python train.py --n_head=2 --head_dim=64 --positions="learned" --attn_scale=0.125 --init_std_down=0.0104 --lr=0.0104 --weight_decay=0.0068 --schedule="cos"
Each number is 128 + 32 x the weight over its row's rms, rounded and kept within 0 to 255. Layers, rows and columns count from 0. Numbers have three digits each. The size before them is the row's rms in percent of the matrix's.

# layer 4 attention query, 128x96, rms 0.343, rows 0-63, columns 0-95
092:105165136147110127156184127115094101137102156122117164138128112119066159147189152125148176112133159087092093192081083107158112132183102162130151130180124119226175109125141112130106155154107127142165134132053105107084076105093041088141117113131111140094058128123163135168134139154139130097
097:082150131185131133152138100154158157117084085119149151127137124115098134126114078148091166093121170145096144134194078090148127134100136070126168149133109120059046104183184101083139132104125146163186153176126115132140101144096077133099102119119132088163162141133154160152161124114137188036
089:107153126143085132189099084097132107105130117137064049141143140154152121135098108083198103161129181146167097162088123146109105148074197120102143150125121127073123165171116117089175127107127096093094093140163129125099147076173133053138130139157118149169154118196126195121128131134109134184
082:105180127122116084148113103134107125178163177158119095187104163118113147028080141094080143148087142148063179121100093134074128163101149120116099138145142143124105088149131110077084129144190127155146094161121155164186168092133107142114166181157143144137179131169110114097162111159115094073
087:131137145157124197151130123160178067175139046101100125112186072138147090138177051116111113144071151122124142134162163117137173137091155085153116102103102084169125156180132138116099107104116098119130129171092157126157168152165117124113130103187098062171159084102154124117079097168100120141
080:105144069111143086125129158108093125123168158128117143111121178122192086175129107121131084143189104149064056093088144165097114096164137118160139163097147170096114146079116183080159160116145139207149144134121095104123141099091171137103102160104149137118111129073106216194135115110112132144
104:140121128140137137139079115115133130152160041080115114129120112182181077142091174123203162139107116199103165107107135107134116168144128071177118162074137101121164122150130141176160150129152099160037083123127061165111151119139131186107125183121141106121119136103106133107088154125061112150
098:155107161130087212094095112142204113131113147102114123104106121161143063119149128146181156169130176137174105122131086121107149099165126144120105198112140071188093117105142071158145111171136159135116157082130099046162054111118114176125131126101081116142115117123101096153099169103122171134
081:208099166098116169121132187095141149116134058091186111181115096138113117105142106170123159170150123121147163122163095141182118171116124158152194092120185073126101097095145101140089112148199140107122158116105075173117166108115115182107111157060130122094095138098114090149128111079115119146
085:106164066039130149158150115044084099057110134122099174146072094109140137143153156171100103091153151153129162157144111109081119117060093147091118063167184160130128118107111170182149142096131133094179113159149142168120091147124159131134149119109155126130132132171117138179081119152126107168
084:108116153094121108103112141136144138111073098080111141114138130122052090147124160071114107122159155159112162109198147106146167186038112146143130109149143165124086215133152135136151138125151126160147159071122151108113152160112118117109147175082135204129141126159157086042150171122133157080
095:152212122154130099141115103145137110148084099084124158043138150110083093132187152085108115181117146113137117209136112109153138130109127169058089114167164100093170097139143153131115196145145171102122159138088129117118135104104072131103111141086125095106138151119148162161069169120140190178
080:108142115129154121140095222095049202104143161134182100082128128094088176153136118147123118123093133127180079161152075164100149156100092121119078146108125122098105137088167141136082137129155092140134135132136150102210138109140107096096172167131097114087174131126100164153112150160166064161
089:140115149144129179119126196147101077082143089175151129187217137166172176147125152132162141103101107065169102172092083114101113110125181112118134128103104094184174124102129115154128100112070113112067101051113080097108152161137155136127150091121110094135169173108096148126123148110132159152
092:135095111184140133110112134147107133191208116160130108127140098127186179091110067122129137071184142132159174134101137126123156156163207138156093101092152115103114109133108106093120187141115090121110082092162090131076133094124173079121177115203150146121149118120064126089130090172135106147
084:154123057165102121109159167128212168191110087127177137139159086082138108093090176109129182162112123129087092131125119118161075073151076146079124172127116162097157136159095112101120134180130085163133136179140066101150106119125143125086122185115149177126134119175139111085120111109116080158
092:112108085120172173142110142156143158115121170112107155130104183156135119082126131153150125172143097143104090092098092146127131085173074077154143067054055130141130133100124168112137146119140121130208145111134071140133089109192117167160158116210108106095110097167124134158190090099146099144
096:151122127131084139133107164151163143118125138051125158129121077083132160155113157120100095110094095061115102134130108190172122156133130134084147161160099158115111174125157127059102118152114105133162048098173133127072165094142055151148157230107111142082116155149129143135128161165098174132
098:093163171113156117145120086109119177087111124103105113112090090078100075159158136158161102097164070142115128155145120173135142160153101156102066113148094127132167125157123137085109095107073064155197170112120154144057103104133120099132183105181174132142140116159083153136186125149194131169
093:083092105190151152135125093157156152123125089141156143153177113131146051152172095171106128117138106110123193188128151132066116137131171084130144121110161141113134105121120058083104186110111168078170161082128129149049064187134146128173160166134085101101113104147111144125093104159121125118
088:116138103134178095150100117178148129110093141106113134087069101058112063114170078169105166075168136089126089119137142106119163162119053148154091118128143076096155129150122119161156168146090157162151163130116084146127137116145200166123113066142129137181117093077171131183130151107160177135
089:145208113104153116122102162123098155107142113143104124154184141118181096139148165094184112114098100132127139073147107142184138110075139117082081181124034202146153152101093121089150130073065158101102133087115163063086173113124152140146164123158172159142126108131138132120130116147082152134
097:089094102151148123138179124138136134038115131205117175111146086137077161147130107158084122108155091126152108100189135118144130158176123175170122098198072109102142145091133136036119127133181093135173145124158170112143076122112131179081144131110140130128100106118067069143138111134127130162
086:144146107102135099141102141115126148165184065149140150081107134179181102097056135116105161112139109115108139128085096134217135167150091127181152097186151106193146130165105138123097139123167100105047089115099125115145124137121142147110126129084170146128148133161069076091154068113192147139
097:154158095138140167109120146092152116123140111105068085121157087149126090136104158109203137103084191099146105159111141130196103163124099114191110189097086113183044134141111171171171157121131106124102107140140079092149148105181123167118133117109114119168163179069081126082118120146099102136
095:098118147176102169052107192157144152092131099152110128124118104198163107141090099158113170129071113149096139079107133111095142099110137186163121139067097120130141130091128161222126112148125144098118166110117123132187120104178112151158161165113086158178154114121193062114119126138093087116
086:141111136030170137140177113095143108129108114111151143110138121142189092143114111164112131188121072105094168145151068097117151150116097111143112169072119127107128110087139120108140166192123085091144187086161109123133120083181069133178195164153129147127094170056132149117167147134137163144
096:074112093110057120123166120147145172132101116136073149144154138134141189086109100144125196098072161149072141065141116177092110120130088131144169055107141142122131171096137127132124172193167138125133187125180117157139122082130167087189155139128123134115116128109151116156122064102149063111
096:136158086097127144112177138124158182167127174083199137138122119085178181186093099128112120101151084120059148124133069156119082082078073161084146159167102127138105108112139158166118125080157169136130173120096091121112097114075153116099166114139153090128180123165108129126129146184080133167
098:090159088109141127146156158147144107111105171125164181169133114096070141133116139120131119082141161032141125127097146095080095069074103132134220141151092138116145123141116085209132136105135150106107176104141118109138104137128138056177132087178113175122122120162168149112135199139094161128
081:138161159168094079133191120139090210122078129178130108116111109138102170058102139107171137107144108051099170120123100149131103118134162195077137118140094144146163151162113150110127118133193158071064085122117145138081129144060111161104148143125090170157131104169150117156104167135092130131
101:096075062112147085146100081099127055086090131109079138169120143104092150158149157123097112161206136130109153131176138082117118097123130171129115107194146180112094182117158143097161152148124096126233133182123132132134114141122132135110141122130171160087107122174132138097131091167140165072
086:111163129194103138138081130108090159076166152127098108132107076186098098135103128150070177109131102174125090102177149158207164108147143162125113139151159151103119109144179146147146133071145116116154163068120073074119110125162078134127124083087102169104086148074169088132140190153109125135
103:079090143222132130111134099107104128095146128128163109162187136138180138145124125137155203136114136151135199141061079099098112113146143135150116205102130118116054097108122108180129141120155151100111122106182110138140114068094177169142117094097096125115114181074115163159123094133082150161
085:156125132150142104163118110086106110077096129103102157105197051145180138128088169092100052137153153184111101149162119130138125118087107113124108128160113123097132107148183114138105152166168175109161171110114087143145153123185029091156152103147106067108139120154166130184141144126168136081
104:140134038117144128141182079077130147134116196152129151190125160113066119157128122164106067167191149129161109138111111135104080116158108135145121124170147101146109090154105044082149170103203147080177111154117119104138117110092114135166137108091069102132134151136140147145078125160142168121
094:116138193123208159172157155154138091082154143089126146159095098078141108096189127134111078156129110123096157093145108078115175078106123165155119170133126140121128134121120071099099112164120129075132109157089124117121088116041152179150112105120077189098142134154149118154139175129100209131
092:192184109125144126095074124144117139154167134103110132139169114228146209083165156133143136119136171117156077131147123140117115152155088077110123136118109104128113064127136139114095129129121120096101154043127111162131137149187139068119163104172159109140062113134202086106118161124099103103
089:132098176107177070135141074097131130173142112127151118089143143132124125135089126099134166181197108094107091136153086163174133085131113164157063059136113119083118143136141167150189172154105076180161077147103151103120168131127140173098103209121059137090117122135107121124120098117113141177
084:092121075135145078160147099108134129054169109136155198130105108147078078122130082103123195097098179145103132155139144142180149163180104067131150108100084074145089099136157067186122176147133169143170159129096104111118106123198126153168128133142097129140102095102129134094100131139117163177
089:090156117120085161087142164128098121167112126152127086090144132134162110101139156139085157078116192132154081120141167163077171103088138124091139149091143173209089140096159129166115151096165137111095069129181116096175134106186145110196118061167128132095081139121200140128116107144101121115
092:105144097046125138101099173090175085107122113109123080120109164145158095134088130144099065166144140168141110096103126127108186169128149136112112094128156077151050116143169141123101115124140157115136157102116092123150185125134200111117171126187223135132079146101145176162151101080161122145
095:130156073134156082096122090104139116055103169116169099107166136157140160189135155130167128072131131164079106135123168166112091153174060126116123182093110168097098111164166152112174153108147127121147094109185120138065097137163129147118123084057113145129128163144182136124196143136065118121
090:148119148173125146116164145185138223137120088098121130147085085138106143159074102114121124086122112165075134121110140148147107114066126077119105138127058116174183228153123150144108153117093109106146152148120156164084154157129122191116111135120106113084124163174164146105061139144121168082
089:128141105153103107135127110081150123119130219162144067129180120142120233142131117140116164156113116124164129125140147139097104163164149162140162119174119178123151100097147102151127105078158153099079137059119143115096116115134180045174155149113136158090098126054107132108127106081070114162
082:123142169109057147065109119072170153093123080115115175158109115136119135119095177144148136068032173137155120174153145123132127129137192120141142141110160076093121126106106108170106087150087130109161161161131159126167130136138135062146113146094110121189103133092117150167184152098158122050
086:167094166126151152128132158133121079124086148144135120097139108145183106146142127096106107147133131077185090172106149075151123132118109107121090141083047134141159139111068188157139047087120122143158139130081184147154084109172147105109139124093074137240138136101102161140129118119095151168
091:121095184180159203158161142111107154090109078080117168175172102145094115106109175121135074166123122122142163146145055180141113153119096126192105082109121129089156112102104146100134152095199129129109114118136131152140140053162143207112133162069072124169126152095121124136099115110121121140
097:089166079137123112138151162154141158104104108141131067159115115125167098088155105120126133131155154139092127164153103159090102107166169133107097090113153155072097079143195144079116148132075116107149131110164102197055142172151194105110127153144215127113069098158161123087182096100126112133
091:082164085100114114149129069094117058148082129113169084081088133098097147142145120193127176120165185120120130093116148156178159136150089101137116126162132119164135131112060102107212192141134063145146147168102129096127139122088116134127129165127115125115153122128129192135058195125138167102
089:140132157099122140140111108113124141150175041110105145144192099110168122159139150113160109148184123148142165055131196094103173144110153121163124142120096089159135132152083085151104143137148041161086130129137116115084192115117073115172128123202112129079155162114067130132076103151098118132
089:117138197210140098073121122135117148151146161119127151130087118142071065110100101198150140087105088143082152074136128164097079096125155146145138145144168173124158137149153105125129148111108120137109067093212141146130154133107069118143170179144149107083185115102125085118100146198110134119
080:101115126127125143112169166146101144100121140150156183210208065163106136135163148095128169082117110153079199072088132091138079133116125133131075101126151099115157160106101127146169105158180091113163127150190166140120119152071122134131062141110165117115141090118126119074119193131100103157
087:135202112067120115155140120152131089132089117140116127177057127185138074155126128195058151151113127100137202123146124098132091105100096116166178089186153151143145109206124155148168123082153141132090117098069150114120146182091094141129112145066099152128119140115133117106094102155128165096
099:141120106105137099124092136160136115136138138167048124144135164180187030158107093112170101153100144155143119119097166110176104109094140086197119128074116086157082167150126169111128162122160151116160133171107185111161130140149091172148108112131092078096098123116086120117170083198158107105
086:147179172118170115117171138142133109154148086125106103110130140156096144113200114151106148168043090166126087115140113086162101149163127161168114183107129062119100160131139102160126111195104164116135145091152083116055099169116102109178098117134052147103185136151143121123126137142057111160
088:128121114105159095113138104126124140132147170155126142146151166125099139183117142169103136121114111043168080173156127143077102073108092138172143111114109129124200109091223109144172130076131121161122132133076128099191130090168087089169125110171097072136122113109136097106218107161152141132
095:059096112128169118121166125098155109073095113131117140066157148132130149107115177175126137138075133151100122110194133144169152117188133109076065092032088105139152133179159155159145115097141140144161119127133123143149082121169129130107160162161113082149127140084028142130139169143136109170
088:162123158095191121138104162130136168102141127045145176095063120120122077129176095143103096133149156082101193107136087131182112149139095095116119171140131158137111106197157113113133109160089162120087107202128152099154106113153086125138095180093194102154138113120093119054121121126171118102
090:153078157123175155122120082134156111118118158172095099179105190096135100081144151129206113114125057143169140110149109126211097147127190109059114128150048103109180118137099130090138090162121147147122166129088095104120182143092180115145162138109084142151112108128116116103136113086139132177
088:207145151164100109132100170121102182132094159135210127098087109153118127036129087064126146116152139150154155133171084107134123118164121110139167146165148135139062124109151119123116095167167095134092111106187107097154172164135102104119101071157178140130184069126155112089134098084138138137
079:111124072109145124127131122066130120102118126094111136104133149140174153080142156163104162132136128134099089170154059102110166122143129102144105218126123103185147167159148157150073070144134129166135119056172123136183162138194148138082140100149099166148083095121123089181187073096126129092
091:147157098134141131122142204084102102146151171128122170163131129095187103130140121109122097119181141172129118121098099142117129103163123127151172114103161169127167040080113143135120093098120134225098109120150115145128159082136063156105094079124191093149144064080158123108143084072154143157
086:098131095062104161151181114138115140181167119149122109105112114140144093144134108152142136128120075147119163085121085177083094071170085115136118177120173138073117107110161128148131090212175121174087141138174199125155101121102128111079116127132190121122162131140101117119064129127168069190
# layer 4 attention key, 128x96, rms 0.31, rows 0-63, columns 0-95
087:145109117134124120122100136115125131121158107113119205170121107072146132136115206185157160052074158119143121114068200116171156138134147110130155142167137109146119140102137108130097111152131112107122121071147146071141080132162135081198156161127065062106129146138133138208150090151144120068
097:140132166096108170118142130130138130127130134104163162106078129133123129126079114146107117187077148086112134099130118098109154144122131115136056099092181165124117147126092156145107159143158147028158153185082098117163137197148088061148084125191141159189122086143129102175136160116164060102
091:109139076102144134146196113071135142135132142163122126125152110112141180109119085135116134150141098138134117177148169124095098051133145185134083149101156165118132106116151113169170112127157128072168076092135121108072036111162076115123112095124129142088171136189092194083136159168093137180
088:159119094122162135111106110094128091112104072108121167143149114125171168146072130130112178142141146157127173137124119083114068131161078096086117154116182169130027192073188109135072158100100156137167153137143116097154129119133106118155175098167143126089078187178111089128168147147110129100
093:111151151038211144143145102087108132167107139096100127061108142164111092155109140164121112137083108105081085156142139139120153124094110111130039104085134129119171155163112164118142127130153159107171063151150150159204112142136145126161145107150067075097162121148103165133162142144100139188
082:078081034113131089126123152155155117138115161190161123164156138116179137144134156121099108186163098150152089073129137125162147126166117151100169107157160162110160128121120095032154076134115160110100058133130125150104165140138155135115115108102165207086105101085133168129083092158141113124
108:129165080100086127132164129101174161153120083095081158112110133176112112163137106124124191125140146163151170145144085190090136088190101100122109123144168090106162120169086076123141143104186116116117075154150140201136117098106136128077162164141110137112139146075123137090147145125026105175
101:127134184122131117118171141128126091191152180130103124135038126128064124113148122107135164109050140135091155156112037091155110171143186147078114098089161106137158165183123154156155120121121159181109127071123128157088093111114119119130121214114109123130124134122096137175161151105093093139
078:152111186080108132108138133140110083125126142080108134070116132105133134145156170156192117112148169083147132157126089122088105168175090100091134190120109089155141134166100167143116109164106131120076094130101122148135077154127145131093172243145084104102135092078180144145108188095109172104
088:098055093101128138192100135106121164087090139203159104127102106094176091193133133158137122116178080164157124073166165152142106111129140121140123132145084129151129112139126134134193151169135100079144151091135138156165078075116082105078060157139120120102148138167127196128171096130177112129
083:121140172161129140123134098153171121182151127078142099094101149177130143108164105078140173152133155121161095147125121069102158100137105079106197132065134080165090087110122182159155171148127154153176188145098090153122093122169130079100125090154142105138065179126073152129136133131080140065
093:121186105135164130153176136121103135121118126147128154116042108140155132101117146156129095059079134097144126131107144084141072122107091106088191160133161177112155124148156111146250120120127136120076163143135166166132104144117119039120119121079098074152122175118165134169110152138107110095
079:123132132181112152137100223090113094138114127114143191090163129091186086090182094083101086175140124097121123081146092105171131177127134110094096133139078170141069157132154156168113146083080098136117153181163154100147125103148143164108120109054102142124113127141140174132120114172115187103
096:141161191116098156135148156058132080093163138144114089178172121120078144109113084098145040106104177146083154127123147170139177157103126156142111120109157085102147119129059119149084092122096072154125134114153182104120132167117121141105115149143161182148175092110114129073121195186123157135
089:131110156112136142163156132131145123148121134103092137138205100109074055171124134158137128160143157160151134115172129156106165144135119198087038160100158105095072106115174053120131136107116137143181092110147166090139139072100094116151156088148125146119145114114091165090077127120101153215
083:129131085137104156092115169130108129110098068150092182152095121136098119108154130158107117127087127163115132143149126161086114152087108106136146115182119120115158108128166115185107166109120163153122143193089139167166155139173128133101159202120148123160016072114171108184087072080100076129
091:119107119124075119094102159103114122095086127180104172138115111101104149157106147104130184106185100135180114158155121146120136142154205164125132061077133096082157101172119120103137144147072135171143083111164113147098131102140162146196118129108138196080156097096136158077207131064152143112
099:082162152170169145136140179131151111096171126156117129149123122075203092133101120147095144067137115117060089183120112132141163069143130120106129161103089158138076129107156134139068126167098138064168186167116117103109135123198118132070137143152150182137086089146136067140123165158089157116
112:120102149184176109072097165082136155134142132143144122121144105082174156141097164104199134048124098128167092129110127139196153124142121118150060112106087110119136129124159158120136115183060093160103112173130109081115129071184087129123110084132131146166166122110063185141152140083152120161
096:156101132131154187187135179110171132160127114123123130107108145133130112183181144186139055157087080141143061112125160100135115137093135110122103140090126078095128171165130109026157107150080165121147117118101090118148186110061147104141089164140078135141151084166143167135104163092144119139
091:116060141168137156094169124152088183093113171167151110127121157146132169166042167113162111105126159151149104092130131131183137097112139131116128154132108135115144127162058082086199120122139174156089070158139109104142134148155099123082113101059102071156186132116123131142142102059173110146
085:091111112124155129184108133164174114051162105141135090152132132122171161122154064069188068129104137114133108128128105115121197088094118116119118133125160084149181109081164099139137118132122139143113145133127167094109167134157151196125115120123148211100175103090063083129072146119127182173
100:166066166195152163088091128138120129131179137189157108154162120103150081112151146111110137125137096089139124131158107079153156123171143108147112116094047185133174099158143141150066108132053151127133143133055121091197161119127114157110120056114147130160139099077122148119094132117171158106
080:184129147051143132137095116133161151150123121081111111135119137173130084104118125169093140093127159112180124109083117171163117129172142140155092137142160126179142078132062127211106197112106109194150132085102106205174120176171085140118151105128139101119124089059147094110103111114112101152
088:072158131161107132141211119175149068138111119183081127162086158105146054112132099102155122085114201086119174140135058166075115119166117110139079111099161128114094136091100159155118174118152131108170116169166143170136061152142147139109156122140084143124128137117081182114138153150087114138
093:137201119099099116134140129133140132119084110173073062119112138164105120152086091105130163151080129142105110133110108103111069154122119148109172108091136065087185156159136104165098163148140154157087084098115123144126145149134166234140152162158151149134158177085138121085183063158104143087
099:114166117129110201133109116198143110184112076129145118086084113096149146165169134107148135052116170140150180157170120078125102148100158150032086120133117101128115145140131091072133177142094098111089107114116089135117156127143157072126180128142124168164127145153145124161175191111089151085
092:151082128093004168110052057162154160138083116166126093147118159136129118187107148131144131165140119113179138130116171114102110115108161154081180115106133149091139141125147140075097166152196150102143073145081174159110099136144167121142144127137136112119121112162182118113108081100164129140
092:121163106122183070133079140111124175153107147110131142084055092047084097187117107125146110130127111114098165127078089159150157173142107153082142140189124138145144140112149155124078150184115184118163106141120177138145139122093096107116101123200130140108045135115149140191165108109132102165
100:108134077179124166152136126131120162087156144140147113180161121112098220119127107111106069159137149117119128096091161123129141136125158133181222170149061089154074059102106104161129162133148150102151151089130119099086071156113131104158103106106086106105071194168143123150165144139145128110
077:159188136137120142132066074130087188119161105199102165116153066104177153104096109142146147114153107120177139144095087109075143132107150151112151207131147125133142122107143145158094078129167184155065145123102127081106114173099075095085148073148106108138165126163095081132110112152130174155
111:107056092160151132092157141151139113080131189178164143148098161108129109128144176129109146121173082135157098093137215094098162131156123131118146151133090170134133082103138119145137151136085095067154173128147107111155132118114145143130126108116229143092081149176121134126081096081183077074
098:137177169158135077118141126161097170080158098160141102131087136118163062140134129058094210114106157087114117109174081056186147128156148113148159157132127068105169113146159170137141131130103138107125134108096080195067136152153064163120109128143138131134147178071152139142126115142083130130
099:141098136142090171151187132143154151178118134145097158158102150077044138133144079134109104160109157138130183159160119110091082155122158179095114168173158122153133203117114055101083134126143130065116135136098149123101145131023133131141110088154100178121134127155131089110075153161119100111
090:091148161146144154126152137141155138071087123153130129118115129117150140131096165158127110054079134033130061095140137050146149076082128140135142098156096096139134102091110159139131140120130141093110140107182157150123183112134071154104134147137143181159137175150181123156150165151188098040
103:069134127171162152155154081174096135164112117157179178117126130059161134119177151166092106145184061133149153083094113093120035134154174139109109130149112141107139145169157152150159121116123115107168113074146145082120083130080111092133086127149092101118102120188151124158099189101132078120
095:152128131117193162132149109153104090156194208163143155122109134101112148122100121123142105119140093131140113091155077052117133109082152105086107175178097074190094170120123075139132117144121206109141174062100098076119134156116110143127115104105107138154159145169101109135127200170121160157
099:109161167159131111138090125150138129028139069092140123201142080115081105110146202081116160117101141050153160174180119161168186084082132107074153132127123070088129095097148123145143149108141119158086147124154163160097160134121110137146138147153105078102141122134133148128176153096134168145
084:112151072118184073135163120168145117157092097149129200072119110153072138130162144172061181106144092177151115125145145119104171146136138192122085106119123157153147128186151153125163120111070121137139184167136166144147112165144125136046143077114108102087124093152076122084099101122118123089
077:113135131130172129125150114144133173180085061098093146149119158101131148176118148122147155116113190108140090099151162094175131141176132099127183142136106119127142112157089133072126192047142174104135110121085087147156087140127152133147076153120015116128155202115103120104140117078104159111
091:085079131045071133174121107144124143052108134136107153150130110144092121149134080093062146168110185125136125156180121136124113126040150182117152093123143122127133148114119143103129166121170105134175139081138105145129055121133156165151131129100072190085112156147104121175122174147131172181
090:094057135107193104070106083091152114062080186072144075194168134137110167147120162120148138145174124125135094121130121119138078182118120204074100143134186117088171128117081153107153140126129140147128077094133111143128131095139140154160159177127109181125129114113115174157113145107079150114
102:113117129186117085148109127112149136099127126201177123160114115027150146167129142120113153089123138068157107150154102177137148048085136157135178099193129157139133183074111185099150148130070144078101104168102116101090144160087111154119090092128139151187108136150122139106127161109130110094
099:106188138127116143087165115124167098099111120155136158014133151147102149123108091116124112126157098150113107169135103161133152091091079137095157091118098103064148099108161165143070153182189112140145154188129142099215131115149164115123110115188133145131193091121147096152123105136075116150
094:174090150213158091170072097128108172101193132108148068150128129116107140127194094146171167178112101078148127146116116102151152155156152145119170180152082128130112122090144128087087117115080146083132128093121138122058167116128134149149137119125079054130082157159142130103064143134118169120
088:134174150117095099122130108152191135153119121090171050168137102150158090102068129110155073150073082139096193106155112126147079136109112095142118149123151100065069135155130159173116114155199136065090173136101114153094123144151111134145103203130131178146153157174109146133140146160132114089
081:070131144127188169173135149164081106159152111150119107094159080110134141099065078108127104126077096161123151193155146145165121194087150108148114073097113119144121082101117112119118113155114137138091124178190095135148158120170113150108119137128123084153163104170054139095185126191183138094
092:122154150166084176104167103179140089189118052145111113111155119121156078093067123124139119142149146108143172159143107129117093079139125084133108144079106098134164111158130138148114092182133115139165212169138161166115110120095104145106150117149068120142181134110131131072089223149134148076
101:154074070139143094091094161104135103015136140147161103169144135126145115173149182112161112140120108113156074151130187160099130105049105187079115154138134136062175123123185151071130101129118159109137170175123095143136132104152129126119137142142132166143131103131106195136115147073164109144
092:077144086134152129194093111169107146118116124155149218079115190148134159152119176147129202096117108114140135065100095155149147132143148083077130129139125196087105083098089111122184194125099112129101122155151145089130042135149143139136143157110116102117114114166152147121066131101116086115
096:071139104092147149145182108108158109130118141111089177085164142155111189174182102185128106098153121127150073120128100110087170121187144126132103108098111053157118117140129107140137136157169062124115048132165168091155092095120166155117144107172121158087101118121069139122094166153090122191
093:109138130155090154168159150115140209120126109146110093141154128143150121125173154142097153126142130148111111116109072111134124111175085115172076113073074141141107170122129127134097090112049112130169186148095164102100148108143142099103170058181153150174104169081178080120169106144063100181
084:136116150119127138115123095148137158207122112177123120131148150132093103204189072114115136130103096189097184178088153126062118092139101102111203136150141084110094097167174087177081121131166140117101146199145159106132115143063107106115111115126103142114117089099127127092130105178091119176
083:159168074073178152194109092103122129082155088085148149083062140149177140141159160141084126151137090167114147089054124142146106153159137160134130099104125120171144130166087162127128167145147091108144140141092087192158119179131103072110134154138123033098120130151151109136120111153121066125
097:126127086067134151119177106146171080143111179140136138103130165115147106126174106102097083114131109134127127131105158112094090088120145164147097045080162148133102168172128145091142091091145165125156046154158133178196132131134177117181139078096155144041180110124121164134159120170150124119
103:116160110097134113179154097092129127201128152119076162115083124122116071176165147123110124113123110184133136169147097085080085153163148115088142103144191093112106206130146127135158124117119128122135079114082117087121156169139155090090089152092063133186142137111195136106195118118074132170
088:189147134164121122118117156152121153104118104111149163126129093133106143116127116042127078136113145108138160117108166115128167145162118156165103108094069141138142174196136146116121158095085095101145092059161126150093086196123122150131141079081128112087065175157088096147168205121202140106
095:120137137154121106102067129115119176140102098149126146166138098130165076161090102061146195090114138140135165120194118119111110209141155137125100096081108146100115134139067200093151127091105164122142140169158142165124172094136108161114103108148107147235124165126082131098117145115062119123
090:160123109112184137083156161196146102162105135094109136086098154136201112152171144165158086122093136096090083116061160154133091143153112132112084139126113158222123098130108145174124160093159092140132198134149087085108143151138156127137124182124097087173098115109113090176094086113102100149
096:161130131143136135085086102175104137103166097090107129118140113116134215067133165087167086120151081172130169151151142102093097175111126130184154129161144144125151105143125096102083053086125133155127121136135141076088171086142118116122115168140197122137197113156107144115071143063105194128
084:107126196100103121122117111103075165132124142106106112082110117132090091065184157137127140148125161092142106170130060131153183132106183129109130142137133116166152063132123143180068157075107086164125214173119093160096126155140114060151175134105143160132076125078136121117152112117166143177
088:136058135113129128109087146104185129091112103119149106123123095148154115089104189097107134122113177142122102184252113106164148145119182155097125145126101104166124151129055153149090131131099127135135158077165084144141213116191129145117119105126132143091115168157105120144155126105083104069
100:140084117101108081162122152119092113092131099123149091159182130114142131076108167149169120137149222113132078134096122183163146087132087106169146073127082128174164067150112069126137093157107097153111139122193149162116141088176138142139142130129150171115099164048151124119131163095185110094
096:111118070117110135125063158122161104226122123121130131124085151140144078119196140114063133169131139167094153101081140145114096184177097135129137092164129165138143161146167126117127189097180110147102134138090132168130152123106120112101155102070111112139066109083165142157139083106139080206
# layer 4 attention value, 128x96, rms 0.316, rows 0-8, columns 0-95
091:150148103102074146163158118059145182151143138104140151136134074122109076106098162159101106123048142179114125141116089154110157174143090161095158136131069193043148100143112190148123104126086109116136154081112144105160149085152088131108174124172105104193171131147161114149104141136131144088
097:158163175077196106143149091104154128116130106122114143141153147121129110066099128128105088162159140081188148084122168128143130161129154135150129148119056162158121061175145176101034165067140147121170077108071106145133160133080156150117102148159104099117112121100133155074150099173108109100
095:130184145129105105112091104100125142159139082113117135147087102112190163133144171143157060120116121183131178056154080054176109117116159132129094178162160158140149116161076145117148110072145126088130132096176144145138134152130142130122169147075143107107126096136173077068154134197140138062
103:138142141181139151118129132129074084142187103148089091137118103109117101118135106136099150106174122182112092169180123172169135113086191097099095055177188116099178132099076156084170175159185122119098106100159148189091159168108115113102176126109113161097126132125139148133085114063134140113
071:080124107133089109134114151174087153107122160110153120156070145175138137118092111090073187164085164131176095119114102140171152082161052162105096094106141145095114195159113126105138146135104103142167139233131120116138092171115129184102140167189078111094106138124142127161112079122143101133
076:162099183110110141108121106118082073132076097135115132166124123137112178133160210117090157071162110114121166160153130069126105125105136138134182140104175102148151157158077147089123184220100105112128097116191083157111124097149156106109175077148115058153105125162129084128140138152134121094
096:162127151102232155159078087084078088119147112179120145199150129183144104166122136192169113104108151082103131130106087139114098108133139156094138129167131138098105127124101123154089139177142115137127153082148149115116139111118140111157089061096112047164174138124180155128105129098076181124
092:088120175100194159127099127124165111163099100101110156145108142130159175100148139064160140140142109090161210140066145121095120141086104103127093158107095098145082145197170128129086122210089112134135119095113090072135172091093184156131103131143149128163132090130114108182146097179172119138
092:159112147135150137180158140107148102140172110098139157148114162124164094155096142171183139109075133169076066129136135131179145191081133106168154084136180179102065155143115112153130114160118064062123122073115148113127113158180086147113112127127141053141163101092115182109125139094065129115
# layer 4 attention output (transposed), 128x96, rms 0.228, rows 0-7, columns 0-95
083:122101104021120135160177124123126119143152164167066119168144118137144157143088128144138102162160131084157078142134151108091135132163130105168198128130078137118125118048082114070169117111186075184134098149137132148144120113145125148191118068161121176098135133082073141147120133157093150145
093:103072138136109166144113157093120165088174133191139116072062115150092126108117167155138159041138173141096097146162127121115112085139121150119097184177206144113122118117186073107162102151080089133104124133119145148150124145123114091125106156081144167206162082157154149110113139151124110075
084:148109105113154109109113148066142122097097170193126111083134153122111150143157119108113149183074114108192105199155089164106152164151164137115153110063134090053103138077136153149113164165069134124170152113120140182132068120106147153120126136154090161149120100094096147139182127085188074144
100:124149081152156128110162141131151145094128086094218159114181081090107194098139137120084135164123070104177120136129126116153160133148119150108142142151115112169122125192119106164081061148139166066134123108139118086099059099126103159120141113139117145083179155167051121079167157123175142134
063:146172215135125147124165110160111095162173137117179102092173126156186167144148116143173099114126084098094196123138131133067117140175169091077117166071120126143102105132181058105130087152114134097114091121177089113051130159138143083104164100186114115106126110117090129129133132139093142139
067:102223051138224079108197138139175130123114125120141100090140141127134099133118090119134094197165131142084097193128129177130140134127113111113106096098109118078124141109127117129126079152117164111157144138108098122096159104168125192110100133129094174156197113130155126063117110153120096160
091:098144075117121094083149132102154121141110079096100205126079117123184122152059148124114090100184130157105100145145151147124183118170157179198106052104158095158137177173104135098082105127096119121126076098161114141124175132161202163135117133146129191158117100144126118129120078126130132103
088:127132128147098125136117114116118114155153155147065101091081119172168119134117077149107222071132202118102070129121125171161086131167104124161142143124114109115169120113113111143132092166140153119110123159112116091137149149161156072150117191111106153177130134109247111090103092137071152091